Weights of a small transformer language model.
Architecture: LayerNorm before each block, no biases in attention or MLP, ALiBi.
Training: 765M tokens, 5838 steps.
Each number is 500 + 50 x the weight over its row's rms, rounded and kept within 0 to 999. Layers, rows and columns count from 0. Numbers have three digits each. The size before them is the row's rms in percent of the matrix's.

# q: layer 8 attention query, 192x256, rms 0.111, rows 0-63, columns 192-255
# k: layer 8 attention key, 192x256, rms 0.106, rows 0-63, columns 192-255
# v: layer 8 attention value, 192x256, rms 0.101, rows 0-35, columns 192-255
# o: layer 8 attention output (transposed), 192x256, rms 0.0919, rows 0-35, columns 192-255
q0 122:512484561440412513418434545437517443492400515498473494398523515543519477478555538435560539445410543441439568514532486480524425522573485475551495539468475417519424559442445514473552460496487542
k0 113:498481620510411484435468489526478513467479469474523523473483464522475501545498559539496503545468435475468400568522492596481483453586554482473451439560465519504474430488440458553509489477479512
q1 121:594407511491484464533422406530567543471384439412420481502479500540508462504507498520498480489520541520577487471497457541549591443463579506462477462536647454446542525533520440468488482567484519
k1 112:519589478566553476542500483545596500548501578522460487473548478489485458499371518526555458521481519509520601503455571538545626471529467493396599517496453536537528561581547453487505477543555525
q2 120:591519463506522551476578493417498575458492574556428405412508455519488495490453529523511457517587548497511526498515474480509460396512475502532439512470452535483586452529557454577519544321601561
k2 108:473481424525449538491564548400458614367450509511488512485576460529478531549462522522535558474590541553443485371488501515500437484417531560571483506531472479482538556437636458527497495456550468
q3 117:500518588570511499493552593436542474506517516569591432565504446486555469448426467538462436483617432594498503532481466547479498556486567492598513504530545578478465564497489446418521494504455541
k3 108:509511334494433524451558504487462447411602479589527515619429528396533460441552513499507510491473537453521457409539553491505514567472441473561481470579493538457480429495475430429478491574431486
q4 119:490575565537478588530554472444512533459569453489558542431457454421516507562485499510634449537563451488566451528530518526538577480575511418539509489538474485517527472492574523588569539485509507
k4 108:456464431539533532581427486503485507458532451612480449499409492467548560431524494499499460444534506417477419444465465507565413447452464491524487538510507439489544452487554451529503446427516462
q5 123:548454529549567422437467519484444463573627605401516488461561473528546442465524571538510397441520506445473539498459486473504457495493573550563452540434434516438604446469583478442463531443613516
k5 109:411471514490538559533484468558506511518507499563521512411393520540479497556482493539438548447509528444435509551506546459620592581546523538555507556530453521447514544449499498447452513575539456
q6 116:530486590492471493541497454518527619506586486513505584512522452463543409449509362492532526476525560600505501440433557486502563524512453491516468508306553524506458500466522501564433464441437484
k6 108:602526424560535402509492395511521479548445512551468491540468479536502629492569506516575519524480506549511517473462420509533500436472449488471574407548473540499428424490547465453505487456513535
q7 116:493425559513416465427487538475576527419446455519504498562512512487500475498451433485402516527525503398527466559550428523494546463437527535428566500583523592465451482502547574427452533485531515
k7 110:604452441526458470592470538586534556528488557472571503508431489410565486512503478546547464546490444550468522420562549477516526471441629502484529586536488449478485550582477441453416511543501541
q8 118:576545552492515511427507466512609487516488426542501573456395542514538541442478406578412437553489601521407472442560589484539529574476428449560540515406618456586499419526406435421492415442478510
k8 108:500466516504442510474431568496486472477446516549518464503581438470511565523472498487516528479436417439550579420579542494498518456462561613599514423480631581531458368555481619497544452480507471
q9 123:485555574430586424525573505493550574444475534630537510487504465547500604502432576490567442569463507581430485398431489493492468479499495449462512476572500515547598533459592535538556540570485514
k9 109:503560486482531507530502474500570530486529535516465421419526435443467471568578514632546542542487464397535670496524478402499517512484475533478554528507457476612558518492420547481545582463428518
q10 116:519474516528399458521519489445482496456537564557548592484455526605427481524397543499481524584452409451524515564515450499439512489461488519537433505586412457417490622457476670513441539422557504
k10 108:542446584470510512534509426552472485446536564508528606416544547535502452475512548428489440494475508497517507551431461471520483523423511592451520562548579462453544483399486475491476475577448436
q11 111:413453490472460495490564423451391490521592480612515492466541448527539363496554438430484492493482464570463501494666518672507529355516634459455446564462517526493524442516489483437472510533511517
k11 107:501473477465508603431501510484403455493561534490505400485542436562508597495457491512485524471532529547450503359464516518572467521574462522478512540579576496575456457468507543489524426503525558
q12 112:469439505647519408583518501474587540496567567498536517476456535514461528395408560467467500424487480500530490442484441528498534515443494511490462477530433563460443572478548499475511503454569496
k12 101:536489571398407444629528482436499417517519454436433499497454575459550519466512467579520528514560571547530485553432515486470498487392462529498514516597544488510585555509459493489515489462543569
q13 121:540490433521473414414472486530497524411572469421496547511479541491524520407463561497395611497541530506511520502537541397565595497559482553445503478529473545500501497546523476512560490520419502
k13 109:452455454496367499515506418566437470497537508452432485490416479478487509487532575472570489521485501505559527505503510369481501499522453484427503448474555522465536589437535502544459520454576531
q14 113:476525494549447496506548390515528406592471506480396590544567502497502469499402458603597567478646443576532482495527441506507422534551471493396504460591459449549499536447514522454561397402514556
k14 109:510559411445588510504486346499500510424485540488443479512512512580504502480433471536523543523463508549484452577501455583465533522455495488445534483485577448525547545520498485536403529529462610
q15 119:465513528412394487485449606483420489482458455541478538496422380506556549526482493591501439498537499462517553576497438520498541596466543484452524478483530446462523531505493398504344521508491545
k15 110:416335466516458558411423590449507556491550560464493536551427533410498529516505487556531498534513589557533544520465478496518524594372581495433493496538515457546441505494466551501442507504437424
q16 114:400518497451459515454456572603624461546544477443479474454457508508524514485516542511567603596463539471566463491542472519506478557476508529477521491516524527486435440515587587441561510486496549
k16 104:462482473542377536539485495597604462503452468524548564545538539499560487531497541468553573420584456442495518525554525476543516570520481433440477556435488514515482373558476486515462479555524502
q17 119:458466456478482444545583535490470529460425595544529546562513506525520546517494565527554526502527493385528563505527573485482428517531483584528398471453436573503461511479520405460543488545411362
k17 108:498545474573462496505538479469510469501531487487571506405551411515482442468420582357447425448461578564471570535517561420546444519510511521440465486479541461501530587461524513599490531438501566
q18 121:403547589449430613474521525530438515540515422489523512531423451542438504423582456464486522441477517466570484518541539605542426511565555548406468457487555479455508484578547457450514541549428486
k18 113:509581443540556525531561467489525451567501517483540405466487601554458524460499600464499480531448573418483538447528445454542459450453632447491512526453503470513492408496518510448474538467535446
q19 120:563537544508471516524467460541514518555469564504498539531492420511514470407398599476546441551491406508457527494505433506503570495392553568512481564510432455519512495463461588464426527572610493
k19 109:470489446515468466497368573442515423555520485601499567475571412443494485506588532423457506494503564490525529493527445565483570453411539601489422571453547375527417555577448530444511577534499513
q20 117:411491452441431443529418564508480503432496545535418506545491504524515518419549500455556534422463601460471362527481617505397479537419484574521505521422472477564543428500499513484524518493584464
k20 107:531435542418519412440467555552439500599436508516631590508501511519455502555418502505558506482509538490465514619453527549513507525554496513566466543512549593561515431419504498464516485520477555
q21 126:531530522502489588507566443506501563467483379523377516531460551493569440563466436533536467508595506512485534510461508398434422538466506478551574519558399487476563450440523482496473549432494498
k21 114:560557582491576440596537540517563511498449529569458430559394546502462528473489476458478497453541460526467439421462528505590457464457513530538459531644432437513484456423495526543500483501420435
q22 114:560454477412606604578525496447623467472436518491529467518489551468470441587441449511478456444507568465534567442512471469592572498441536497470470557440527542417479471571488522521548430563570438
k22 106:396498471457545459485543498432517455519471478431521501512551559529562549659548498517518573458571515494460479454528562448498500400531655490485472497506474478437500465576472402469526469535500522
q23 116:495578401472471503397574575474515440567458458429509542500466482528470579491490511413509370533551449525534570454505421458475487501463495543512531485568538579507504482622555500509442547533525474
k23 105:588456525388478471483498505485438538455531526586452508567482548564501499510591538571477448540498512497431474539547539435518570516502480471535537549619479536441495492569520429605472556539611555
q24 116:507532494454594512503415505410523500463513430530458537484616566455462482586577503525517524552506542511472496407484534589503535481514530526472441613512532483574500483502544485561429464477570495
k24 104:564534575595527563466452559512494474539461415510434467410527520521507488571578433586554468502503464550550498521565531380401422520570493513542528496516459613538466510451491509530562417496475497
q25 110:484526479498512523468595528421527442514526485431490548445446536427483552542524530556470549411559576440529551466550539495577503483477478468558549446412523572580540598456449516481526539565482499
k25 104:475491518485547500528458528472474566506458558434523461554584446489425521493550478434476469544392539475533432505483539501486539486565486409489510547440563502491525451419540602450566517510550477
q26 116:466465513531533458489474487492511521554445565462579433468560506565577547510558454499514501520575475472478569425513510529422414430563522532467623465425611510590528545476497430450522533558497394
k26 106:561526477410479484516575603432548545448484435423435552431524413519572509459575565452475482514531540583517461553410579552415551492560525593508499448464348458448505481525519585539478404524525482
q27 114:437426522468446562450555538514437524540407434378519472461526507440524552415416502494424486527582534537527473582476510497554485436570495540411515472449522472467502530488469541411523494610538456
k27 104:471615480565439503547465483443420593437551483512398527556521437482524550456539501482368435552541439544452538536593530557563378453538598532376455545463522508431536531517511502498500432490505548
q28 112:641475544521516552471598474398398612450545456404491476442613538462517581517499579509601521539416601542497563515616501518516429459445490520523479530502459542474483402465403539514394546450516526
k28 103:448448572551527546478442394451545475503504447507500539499512483513517510637465507557487525537502469534530486487527448414470483482520561582482428481572551395447520552481522476477468491459568469
q29 118:563491497518412465543528467553475454442573436533517510455501544477505406503546556538491467438506510419420490516528412444487442490453551544537576528504488515490523461508644389499470383517455495
k29 108:514403470582459540459560516454589540388463521484499469486452490507415450526492479484527472461529539474549554457482529525522467503434561482449502496523478386530532471587448439487496467491461514
q30 114:470558507550432571408448521419575485598575522462601579507535491551526420514528636448514514507490417454487413487472490418460544551451527489462551386460436487510454516454473496528547430422448461
k30 103:541439400566404414478494516475473568527524540467502554503416484598464466466508526480426465495453507500494486483461504522465485450534501514467452588487473607509477478519534462496469588550573503
q31 121:521528484541405462459434391461479591421501481465472499458497508512456489516528422529464449523485503555471475547546508625618558451479439575509449497508472492521542540504577465493488511547505472
k31 113:465521437497546525487472543390496538494497499436449489543511601607496478473439452554465528466487417541550553538521478551435542391542476520513564523482444535393493566463403456460559531434436570
q32 113:493565454427526553498485511495432566422585551562554563488472487485504532539514455477495599420588457458519440450596508490502391444539515516476495401441518507547475552563444570505562562419437427
k32 104:506414539589524539495591561554523579563484489448464514472537468509439505489500531517464418353435509543505424456558475493553531491497461395496560514554554473547520524419488575463488485422559439
q33 117:443450497480553489558515544598560529521467538514479515397556522512481509487495508512467490463508510504458567422498390463452516522518526508454531473355497465545549548527467496543538412525397540
k33 106:438462508455461438488485554497506518525565550433458499418478613528587480519544490424515601554470475475469485429559472466468486485533473510455531436564555546531495552525571570464476456407493417
q34 105:518443497509367480488455583537519476558438458481516443584516446435556455531532539466444478528490478466457457536396560430507538506421556581543610505467501478566459484532522495518437482525462568
k34 102:558424547452561501582420559406566532467490568394499475524572506490504586490524497455478447561446534505444503543437460554459503481466520506473481470521425546529399507515500468386480461540418500
q35 119:446531446507460526462550491491542443436492560551529473456519523464509433571531600416552467466431533496441490462488398436521565466551513510473550523535447478530493511564505502542516540529487407
k35 111:460376534495519487505339416524477423486539504466488450397443569517588496549494579525463473480478535593427445398519517530520521514670535562574517491450529520467550389507463483550490494556455404
q36 116:548446540479529473565505555457405403516506543519556556375474534494549533403478427473572534550516488481530467558546439505418543475548516496519570529515528528423404478475531586521507570502450450
k36 107:462408565440451488473577429512415504515473474567463552582486417500551576452548480504558482420500495468552512503460531503480467496535537438482512512590503571503540471507470542460425496421497437
q37 126:453556492477367528481542522558469553482498508521458443505422434555408481510487509494448542480397587577466455484473476464491477445466581467533496555588515532464491522537559462455461502416484437
k37 113:507477493561541455553532525439512479427573501470338588482471542482408572494520537448541408476461411486457637556567506551512528558553478437513523590427485508560492492479530487470506493489480447
q38 117:575480526554576550533528546490498455447455502477448480636507516448509449437483454592488544610550486499426432529459376485521438498489531450519557449460437498535488510494512424418419511525472535
k38 106:574502489526486517509564467547568501514451505552446445470500498456429573449449438504442532562451470508474477453413468475581429427497486510606539516497450491402495559535523437568361487420449544
q39 128:479607487538508459602542517550531454441494546480554430559477517407565567478473566405489367559389455499462487505590553573473540501403544486491434526489496494404415464471522486541530403421426577
k39 115:492499502503470468585477416489541450422443476470533500503530494517475512527447484449490482430421531461435475478505544466573453518434424496472534505477501541573591458497421550484542608573441498
q40 119:508482456482515504529431556504535520469518515437488432573548503469493484471485596518457570504471464473377468509391460491450603457593402426469508433571493506463484493507547545544447480490537508
k40 110:526481562534400451435493543481505586430524522465557465475534488434442522421527472529528521439544479514473563415479525536468446484493531500401516478490469534466487554462507499474545452537463519
q41 115:591465420473512513468581490581483537565505600492346461485547480488446486537444530478401547463515552469552446511476533574434428591471568591430415548527424525508550449432559563452460478453438519
k41 100:489477499448485431458517516543482547513465550502577479571524488536448468537537426462490559542492472422498453631450428471463467411449519416415514593408469479435494509523480533497437381506542526
q42 122:566452466423504482477541573505525517486511486494537509487561558447415485510379479468645514506520451507545375476545448565425528410456523496536534606438485597412475491536571515482578465528433455
k42 110:544531548598522482600478491528487528426467485473497545526554567532469492533539481551576546525481549562474471568495425477482534429480472513607475479548479457551539502578552441343432509580479468
q43 126:486538521579460402552503479486545546447540460369570412587586476518541467493583513491497474507551476498452458436419483407460408515512487515468468424434453537496444586549542552525478554510474544
k43 118:550554500478500544525566467486508538534594453528491507596494489540452464530540468495499621518521510472460452492463469460497544530434577575559550470513436522502474540497449440534523528560534530
q44 113:587584530502512456538489424432389516451556513621422529465493492568448460536557579492433484522462549445574431444430529468483468450457490482496575471557552604509509463497463516506524565553443468
k44 101:509492455535539539517445530515530445464493527502524525512455558560514417487468530488506490443457563526457408449454506509451625488451474493561448499520568526461546492477549558445423544468474562
q45 112:484446555482470552504601394530506581434607515485569442532463425580507482514534506475517492481491482487520552485567471464491535499464515491537515573550450561507436538536482586601522511477389519
k45 107:514461486501492471419546555430504483478587432529463460534440466589611556513508404536560525545536466586513494405501445403528610521440477466516412445451484487540474545545498521564527571466574398
q46 118:479599563526589533543490391550476532533516385467561557524524503496480418532604519452576439526438472522479548476499524477469507418527487552440443603522453545566463580550564616440482486452538477
k46 108:567450525518507579486402431384447440524528426521496505542442542449478504464545512501567559561421402430518518424522507568494582462503451428531465480490479479545499466443535548498454560471558487
q47 121:476549549609519506481511438410494482563549493578476538501529548505572524535594524419543484497474515405560417454514455512653412540499400598504518457452552460500485441508492460551504526464519566
k47 109:573563521528478516463476411405457390489394509544491475545554512562536513486486465472445455504483516485528473559472558483475420440567475499546527483507431484471497448487472445488443668485544551
q48 117:549556423515543434571488459455457472543518527542504494490447460357466556458512590384527546447486487599491488432423540529510510482522471606504486429507517471442545434565455520457581523468502509
k48 108:458508529504492441510592448506443501477490479565519509548590525596501506514471484485561559426398514433555480425572502469494476543461508455526461459502539485439470579522485457519506453405564517
q49 113:494537491588468565470476521548545536444513498507514574541480516487462587452448544508490493433484501440498433550528419520550532487471461528491431533478501509507441527468532563510485524611480502
k49 104:565459426571466612626518495521500434541365578401524525424550573521553482537546460516411461443533504515567494518550507517505588564458368450509482540524437448466511452410439525445506573532468553
q50 122:539496489569433550474452494561482552484483421437528465581582497577441452497447475486495580422443679568492611532519538492573568450531587493458547438565459555529560532471480520538481462472485474
k50 113:536519434453544528500458519507457576515460464562526576546414503507520450529517482471577526476487598475460628512529564438499529573489561497500478546461450480488522483526477484537582547456581520
q51 107:452512505463507601559461489522457452485389536535558485590461482475450525499514390560483528400442531538403513540524539521610417541482565505543494516465453413505587500560525534492519532494493443
k51 103:421523466577628539538530484468445491494414611482408571594541504558477536484457473540511456440478518517483540471548552506540471539537548410569427488429537522518517547439543502492497484528448525
q52 113:525519445370463553501491513594466489467469443544521432461458518518564561510453424501470415489532486549431557348458455475499502497548448540496561561501495487475489427546437508463517533501587474
k52 107:482398467505504526427486490553473584502469527509454430475562451473501525580452587481518471448452522469451551436589507447454465454389585554474534370497418573514454510462581442489567576457530540
q53 126:521504598418469471538484466527491477556489495531513448472556452408513505469400394467503563394464483478433550510437446566445441453559472480517485415528525495444457606558521515454562527496561557
k53 112:508528587483500503552583392435500578545508444442576580531468477478541471538472533474451526539567539565511470513556514547578397430451470459554542543545486491475496555449526459540476387511532493
q54 109:469411509414586567546412493533389495564532559462478622449460588500476552508539613397476400489435500499507510515510529480460450544577571571467541495584402471499517396579559492489529549453425581
k54 102:477571489579436521536484487420433429479506499463610415405527555457419490442482526583405465469491488495382500470561535549426574469497502611480507490513569540434514468445489540398577518457525459
q55 114:464480443441459528554545527460502553355557448581487443465494472529462589498405451469557502489535545584470553453484457621550461584580504490502530512468426422437514467443473426459580574505406485
k55 104:387552496556466467466551507488530629466432495539515428436443540530453437428470549608435500524508523534548536503514523467527509485555551460487544544508543488502603474523502464531567473456468484
q56 120:452497517449475527522528373558442545400570512488562478465517483547450479517497487561501493592529544525496534505496524440490462506546421397530475469509427476497477341543579510585466440538384482
k56 113:463488483549501576520483525503568478455480419509473381419524517540557543506518604416566540525579452552472600534503527494421540478496428419533482504446587505589471512538527467506501544416467499
q57 118:504479591508476440565566426472503383578455536466497476528484539526441476365580621601417532467504504515419445478565456420540493515512462581449519588535545451477495528466503477548561513517486504
k57 111:406490533475524450494543471602520470552505487475441425524474553486489497463514507527372425520505587477479508497523464477510442468554494507394387464460497500557481447459590484554508475511476575
q58 125:425514490477513498534420535557575557530540429585487590545400570527523506498451505530434349460567471566513466602453510502560571477504548534470489475608619503579537519550466499473507464516613480
k58 112:521441496520494487492491574530477496554453492614528528488433457573550510398473448435474448528486454554397519533475480603535578437458528539471440511451505526566405496524520512562585558486634532
q59 114:470471530341503506405530526517484418500519580403439482513543532554556505556602499406513390484525527483465533494495503445529532536507460568531505499486504526501477498502468554552538503507519557
k59 105:403473486474484426518414459498433518512436553517565549486513486514451440549521613527456454601461423484401431493499496537437446411511478575427419451528461486496481425485585529589498548478565451
q60 116:481540487534556590459431533448436529386548483434430546450427607558473492471455450462482422479501572581507574448485435525427523479480535543444535512495522539452552522513435414379519553464513609
k60 105:556509427483510492438517371493490536454482490544480414528559537400556515446549599538429537523545522542594484533538494540525504481510586439572471437424465449463512508509405516473442548529514501
q61 119:532527496590528489489473515458456490503522525524457553530472348480566520507443475476390497480388523496430501511543435458477445528379567421415529437517545427558554503490467490496517524501516468
k61 109:496479492477507492429534603520478467605458485552542452490410444488479468493517459536493545515479557599464508508525580433530508456468474527610465514458511442544429447414472421504476479548461420
q62 124:558480500538434534521452623457498446574563550366498553479552491536535601579519521577595462465609490480495538500539468472516510531447570484518450522418417501512640430456538469506555473441515493
k62 111:459515415452456534465457538410509527482483557491571595374519405460393480589498490473494540514598563492567487464434492512476479559447476427498436410454497538427544516524502512517527526557534493
q63 122:521497402435508556477501469547596469487575559425467505519525500540451515469507532495431483535481463539524432472537430430508486471539450516608600478603485471452557485456453532521399579390478496
k63 111:536506487552566513435448545461535531528394540503412485473573535578502412518425498497480529490562526472452489553509431539529529512541498466594451533552531469514571493473514528610550542460595462
v0 092:501396501479496486488459516509498494534515557499508494574464439384480585459487522497593421549547529483558518523460451542452553580478523528437440502581520565496485562513455553517499513576498569
o0 107:463488498462499438446476587459477435559457485597523532510449472523662571479522490565496519536512437538501579461450507538492468589486483426412475511539539541618503424526484508389463490530540504
v1 096:527469540525534423500511605498558479532416563497461510496495511444562448424512442404563550425588515496554529524508554489490458574458536553505522513524490398511547522463513468447529532450481482
o1 106:511493503410470492467509495490474518513548566469520546391491401597514619479505508505575485431509577480538455535490564531518488551447562523556406471466487358468510479425481567462510517521494530
v2 097:530495567503520530477450597496515436443493574499462392590488501457412516467472533487585503591470485466456492511503493574551630443448488454489490517478550468437576521568468527522569431459501454
o2 116:559484535604457466611502383461561569509527515479442497532475493536345499465473623540520537574482566566480417444455483422490500512563461452478512522519526447482480551560410447502477516527459559
v3 098:509518399494593418409503601536481501471428407475452472435474588481445469477555545534499534495463575504573534552471535496446478499530478606548505525510418507492474427525401462475513508431500454
o3 114:542515452471597593476431568504502488417534479486490497477465544456537551529453352493492547512521501547489473473469453524512542594523508515503615468461454525463437451444506449453500551555522476
v4 100:448528484532523472449380448534538571581460482467515587519597469488416443530495468431542543489560430516588504459466506507521480521451496465428480498541470574533464482586564583556434539568472460
o4 110:473447546478497556457492542498517414629557526516465488432576449373494506561552529539600542511489527482525589521507510478443497619511583500575472598466560485544545464485455421558516447413432455
v5 103:501484571444457564522484606507481429484440474556583574475465526471484450483523545524550576455557467583572521502442503479408542518496512523508456502473592506507548542494509517475474422471386434
o5 115:404479527496486506468503648500547499494499447466401486442464546534531533498504531643472511515530545502415520472526520489502502541452503471449518450476570422575579471455416547472492565522536463
v6 095:531522453512478474538502456427449516521420444606430572545500434501557414438562477435520437488519476502475521550415537550460543404502518454488488516512495457561414442518535554523571469541504529
o6 115:500511546487560516422456532440466523486461418552407552501507514488578498504600471420461457506479485542536499520563607519456554521510502494442471551462578494539458457487510462456511567514587561
v7 092:479378578462503424460489503388505432447537543565462543544488478524521487464494508441495472568501506517504520453533532455398441595539499543468478506438520445582473505452468448453496540491410524
o7 107:504518515503501495478490599376544450494528546396553520537496486489572445467518494562507451491534432482443520522501488509419522511552512560494516507529488496512485516476472578500568467424497610
v8 091:455442479549518518511494485492603480506514550542433529508518553462421502536545534526461428402539594508460520504509592470556558555472522495480522527515489458565540477459515543487524362528540540
o8 101:578451533470439464532441568460442455508436481492431522500449608515538454542514457597397469401570490490493389587589541453531494480518514463467488500493493512505456579528547505517490517509356534
v9 102:538556511391485451470604544447465463422546584488482487479482528550534533513512604624515474493541504411394500487421455419488445590524482472520547450511434576567463511531440542459443501485583527
o9 118:497478518552438465466579486538542410430479374516562519521533548565536459503526427578523427550557487533515546498477486480563507573469478546515488505505511583543429497574546491549508461536456467
v10 098:487510485474540530522521499547565469527470514496413479409561444610539452565566446521559592520492418542492488489543463491506494525521548507460410527488493381438511544441487571503523492477468434
o10 113:444491550518538563452523466509572517557451477538494468481471509555508561474440504476606571494417487558472537472541461526464530429597541561484377494498505400456552547499437563610521570498558480
v11 098:451487539538460533489520569545538521539454497563466498466478536470489588468447525542453456477453484485454588596592479444400491568550548466469592462474496549560543475429443474539505537383521472
o11 116:397528506591456531505483538543449617420531454441585478547500526581542516441471493484473497469468535501563451477555527412450537524489397433473558459513387551484466470527541524511502473435401453
v12 102:445504598441511512545466600435540500515379468566492533500522454490481471483577527499561509472447496401493562459562451510474492452474571531529521553467437470581497501519496424518542539481430519
o12 115:507451527418640484499504537454556493488444452532544571438625527491523476577465569422455484603513511472545478567480532467481591381479469474559457521547477534468476492448450541544514512493485391
v13 097:427470548568581515507584402530469598509456518458588515498488561528580526499494477534546497480462596549514452425477477542533557585536530544529613458485501429432486499421406500437415517458510548
o13 109:562448548579543483605507485443395570347561492479528512523603453473586546466472472436532504487550511506515526434457525494524411398579525571472491472502471485390535449516483486467454568484490575
v14 100:498537548483410559487511559450455538513499485630588475484452435521497526521485505487502491510492447507431462460519540448492530467445484557413484484532480440456556598400450643504570477536489480
o14 114:472533452517468489456550531519487504495573504471539454449462476582423491468599635447436399475497408504503644511470614478465519522486557516454448484579413531497543549482533530512513489549527475
v15 095:579509479572443515533553435451462449532510516465497497521444470505492501474531480544493504468527475491547480506498471494630355481537434526585475499498543546527447510498465478519571447480548547
o15 116:504586550503503545515430489561539374556532482540481529529424488448469500526476460463510504484557466445468470504496360541524515457510480492507400493616543424499486495419440656471560416524506508
v16 097:490520570529534470474575501495421579588466568475514547534469458473442559496501452521543488530469527450465534455486545604464447479487495483550461423486453488504501623489380508549480461499468522
o16 111:473545548624479447515508437470429503603535457403655489563517473426491624546500479508501543496487489557521505475428589553463546420492503419471442534466505491514451552504426560552538393547488481
v17 098:485470431515451536444366528471568556483472570442466473466366565477594600510494553467484512474498479469486546467528445495484463522440402446503567491609471427533574447498473515422429533463498518
o17 110:548542480582517440465442528453379551492552551531462464384449539513526544499504591378528534536524480548501514567479496595379548586608513512530494505532383526463517451495491504445494492458442449
v18 093:520482404524477493561486454534412568487446524612593551495499578499448527457505498448473418530468509445470458495467442468556474458492488498479501521520514495478594551554497461530554591474427507
o18 107:468457473516493469600643535476431481449561518480433518487511535474485610523493507497474421565567433526466508603446513478506513454518498441540436459530505462418450618502498411556492548556468509
v19 105:590571511518516490554550511517502619507523433470579448485470445505565507487515433412510449516551476502492460462447528539489412499573522470567602498533511518544515539505522488465561441528542475
o19 115:556515509461470547613534440527531566555497408535434523439538486522513471451497433492472492551544512522633518503453509567470499426482481461548533538507433537556535514506562491527467524484541436
v20 090:467451536470459479611442497465524467507511446480556534489506546528596544561495509482562453472461501484534465421489499535531590536441555551481564415519497508508509525387541449504535519469480422
o20 107:478496535532451487490544370533522497490579452481502481459470563457594509530494528469465472410502530447584418451514488514513536495428533512484511509519475533465515479490515537477519486467516512
v21 096:568587560541386557454477503438431518458517564528543487475490512578550588588533442517583467577564519463554500505558443443453500491497522535463425564428546454493508584442392466552512426471446462
o21 110:375419571444456424411466498408481537457528502532582586442451512580442489507481381523477486497487481534550525449601440547498487441590422522466408527469494493527521594482430505523599526473467437
v22 098:526656474570379494583529455487519508455431613449527494461552515550438516436539507427481515540503484461551420470544518492584417537454494520494477499508430558567560482529561509572463487512570514
o22 113:381502503421469495498498501496498392523507505486495521475512581428627485504545547405603411514450513473493549456505494525563484535485390540525465565509530442509445497539609413517546511565541613
v23 099:459490531483539558481438469525443408599554535527576414479435496432526537546477477459483493516439444473587459563521599507419498513502465648527456502472477485525497400436452492499544384509523483
o23 113:500499486523613488490485465571502555526534497446572461520482519525447500523541517522448539519519478497459466500463574466509488575499458561629453493482513622638530479422432597440495497552609539
v24 096:484540439586459503468433554523443468537489470455443505464529508411464570566582461505522490536507421600509525425541528541534410508660536448528494539442488445485524486508427558438519388646547524
o24 114:513396449466548526500437494575400548492457488410476447516470445458457455505511447483445519532496482447527495500563468546511540493421610464422442593448578550467473547446476467506518469554467484
v25 100:421491513457462597478480507499498504512461474495520523548434472435528566479509476426475542536580518524556437520534455468521421479468491543419426539449495524466502513452573431551521532496561496
o25 114:457474531591506492531473506409482535546515510505546444514473493479442519561484594497547563496526490479541524521407533494520488517482425588446500445390402435522423558369558478579495496559476547
v26 093:562539487484488423538495448411416513522560487526521480517479479499561561420499450464516487463513562610499523462497583575490448373528535507613501451510474505565509531501607405514584593542549501
o26 111:605590436495470496530478422500474531475567435598516530541493546404564455532476484504550464496521505573478543501499494609566514380494458482550438492503591506530485569523509518541557557460528489
v27 102:506479456472518538520497525559525445559547438470428523467489485577514449575563491512553534510528513492531430554566499515367444552613524568486508573478596492546498525557435448500482527577522508
o27 116:533394474477516545376504485499511484545518361460518525455516521599586477546544526520515535633529486526513501485490521447407501554468473534483540536587552587498501530510513469458523539442471527
v28 097:409516442540426446435556421501542513443574502463416506590482544458446527427464524584546445542470443529483553438435432500601446501547501516431495513565554431532428476433430541529545477500497445
o28 110:493546543543470505430568463482392508445412443640482436589447517509454410400490499488488498561499519559488526591536537513564480488526439454477517544571612487502467535534523455483384597454439565
v29 092:492450498478535526561526606411490511472415511523428522468472539525541565519507402384526484462462562573439431494436539528472471614563625479489465518541446476460584466529469422432497521558518552
o29 111:475454477465412471513495522452485470469432530547530577564459476532470568560393500477479464473434518468507499487537558572521600533432550463481466503521484574477511533537557483437527566448473526
v30 098:426488525552416441572569602445488452545485529517516426475392507500506525489501613548526485498527421561504466514497471568478484508508481525497567490507521494459449512496588448505594471482598556
o30 110:459476564406480503531509505563545533620517529478466523487497590453556525444563552482493473484477476436548450496506583478601520540473362492433438515466455465530473375525462511447581430515432524
v31 097:481502553480527523412418478500513567509433490464550487495507487582598446495542495466393453586482512517510589497493570547539564461440483404443481581504495491416566472520573525525427491580508527
o31 109:432421526490469523494415514542528579473409579500538558583607473514520464480603515506537465447462568401479593492414479424539464505607524437420585491523543519477527560556456559524491540544534491
v32 098:537483570529470538425518462527524534505480462525579401512522496555533475431534621453475459492475557420529504490494501460492539557446534457415504477456524574536493503470546454509525473484522461
o32 116:470474511509557609505592490543408478584509533479454430500533477502443418464614527449454453478494575465546461500520576490544457514625513498509489498458440578573502425519450510451493478427466474
v33 094:417423506493479525419467417472539541458495453534483413456486423468447507470431552467574453489500542574523476421554576491473461503439507577426466525553546559475478533420444489547440472413486478
o33 111:503534473490469474427477597451408512485499403515496549421457442439517597483489449556473543439529525508528522581520496453503465470594504447558496492479461411474510472403453401527547511485476406
v34 101:540446485502450439500568555441518542408560457481522522497522495355536473485471467452502527464418482436518453418549511486469476463546447447489437433447539524513528456451603486471560499552463394
o34 120:525446517476500445498573524467512551374526537608566436491506465481573508524425598408504493473451541436469502469471497482560505433438536437468485521479506532536513546477546504489516473447530496
v35 101:455570482563453581475492554562564478438505424516470325440494566591478530557459488540560543492545604584473514593508417412555476480549488468483405456450525514541457436516553523529507503496531608
o35 112:387511511434494568474510472565414495502490476471430420495453467575450504464493427497499472534416559563528532490481542524535474403556407589500413584493386543502495409559578416504526558443455462